config = dict(
    num_hidden_layers=25,
    rope_fraction=1.0,
    init_std_qkv=0.0613,
    max_grad_norm=1.0,
    batch_tokens=32768,
    dataset='wikipedia_en',
)
Each number is 500 + 50 x the weight over the matrix's rms, rounded and kept within 0 to 999. Layers, rows and columns count from 0. Numbers have three digits each.

# up: layer 13 MLP up, 192x64, rms 0.23, rows 182-191, columns 0-63
# down: layer 13 MLP down (transposed), 192x64, rms 0.225, rows 182-191, columns 0-63
# gate: layer 13 MLP gate, 192x64, rms 0.213, rows 183-191, columns 0-63
up182:566555444471482481496412526544476466511566559519510423417479579475499535431446540464462568465532496479569591560530432545455407516505489419488394625508541472542483394490502471500519390519532532
down182:546524444498516487499416582589503408460501477546542470408631616508479500510539486502398520446551508512477558527608427446450531566504429519513430546504442533531558486470419508461515368502656479
gate183:534538438536477435540567535459583505529501499559527554560489442522476480507482477500517601541505476532486441519505544557498561410550449523531516542501564544499465550452522484601514522402566564
up183:474464506492547482490482513478479525497522455513463436491521540507473532510517520502526480523519534497511512550593495565494496463473476428434541556500501485468470438592511468441438484421460412
down183:540573460489454437559537559499555479506502449608555542538458488508512416496512502519509514527480484481444438522476516532509530402559431472530495464513613590560443492454543533611511509459599537
gate184:497557503518480368406425503539500531467492440529461424543483470501434436491434502458516535394574556476556474651544535452585549450489491516541491540542471524433553626499514477503371480505516420
up184:472419477395453533475551531481586519551480471502453510531486503473492527496554538480502477594452538592560410496525435458497449472532587488458566544531469532510490463444466448520564429463422462
down184:436561525452600653491463452510480544424443482492472505512467548445430574467470455467471557405490552522447528506496524559469498490520520444570487524468573506467523460465561520490530494447582482
gate185:546460605493507508438494380444507489550520454508532495441499474411500483464533449454419515500575473590521612510560460447513352406447474432468559448473503493431504596507525445523460450576515443
up185:473411503510472471518504449397497494511497439501468495522561526450486500505602496506440476494463544551503453399469477476534482469483541517471450594499487485551472526543513574439510574387484586
down185:525463502570480590552518560432487481490420496506500460493395547451528456546493568637496459488472522497511498518458500511513524569538432567476467435543485514451411535581563502498494510465526516
gate186:532504447477439512515587401503444494482528384470533401432527499508443506506421517548478565546543419534476546517549479432449431509554634567523489556426458467545541474431595543502545534470556510
up186:608456544488466511556479411459476515557464460431528484459413482507489500501512502418457524545539441478542515448508588524479467576529525505424550417448504466482467531501589492521531467448549460
down186:467540458474513471446496540566486547445513438482529510473530493466534478527410450559506557427561492565525544450494454443522566491467412545519429585519462624506455442464407560542563478575467514
gate187:483552480549514483532576507498458603586497502541461543487467454408525470555524517443550519525552506516460451467567533501501465376486488460520492484501493475449594482459485476535544515541516622
up187:476464491527581540500467528493521491527463477520490536517582478553395451478472481419454569482480446487559524553465590531482493484480476507474509521495549477476447503548490501522478530476526516
down187:491575481483536502599531475520464588547434473568499570471504527535429456505443494405561523529578473461450435453468538489417473368527477463506505474540559434450546437488487533522526543542510557
gate188:450449464461577494443486474451571484523469551523471460471461415433546500475402623520545493483575375461524425489465469571462401497527462479534539482607531434520540503470543454496482515448462565
up188:546548392430443495412482456449621495500481598532448512487451424514428562565531482498530509445473511471533373550455538604573438607495534533468616507590510454510500577540571516491402479489468514
down188:447391527503426479452483437475450492538630537516491399415460518527538521524560468461529495457465503542498576561552460505504483570472475411463614493496529504495553530569553471489515454400467471
gate189:505435478535529485497448525499448494425538494551488493565452542539536507534430541436511568589510492473414507496487474531586500519458504556452518472459618477381458480489472506578387441533428386
up189:498484460437496492472408453423512512485513511509517486465556503539494516541594494465464518562501473522508447477507519394477524501534541517526408501437531483482525545478579512500498538584532567
down189:464422499489501539436537496487488515485490596498508460394484486524467526545490501439529540388540444411517473503534541449526466507475562486407506477443458469465522502436535434477488569534476520
gate190:574487449486498439475498496542457503472514511541602489472433500586462485504539527491509542564480453473530466550537512552524487514588514457479528504487436467399602526464564542446441464515513499
up190:491466479482574459486467486556441491490529465495562497499539436507524523418513533512494542562506416464529459550527394485502507549511536525519495491517539473390587559463572521520565441500498399
down190:498455525506460482495471471504536496478540541501501488549398631460472591519494456506511489501505474457461518540504546426467514446482449441465524541492519531496452547448416523548534439512577541
gate191:544409567540521562694498545521454591453563332449476476410443418435479605616517538536538500547492494406536451466485579527387508560537543493417479476469520557379473461664567472621607542515484430
up191:502461555365458517578408615553401542494525564491453547516557503531527509540585485639457514547490579458357406532552639460381561562525598495417369431449478566511487563468461427569609567512438496
down191:504486513550618482567497509510468602479502387540489502475326522568521619575502483493489410485558487519487467457585437541376584409555541454457395531492583598374557453454515512538538490537566497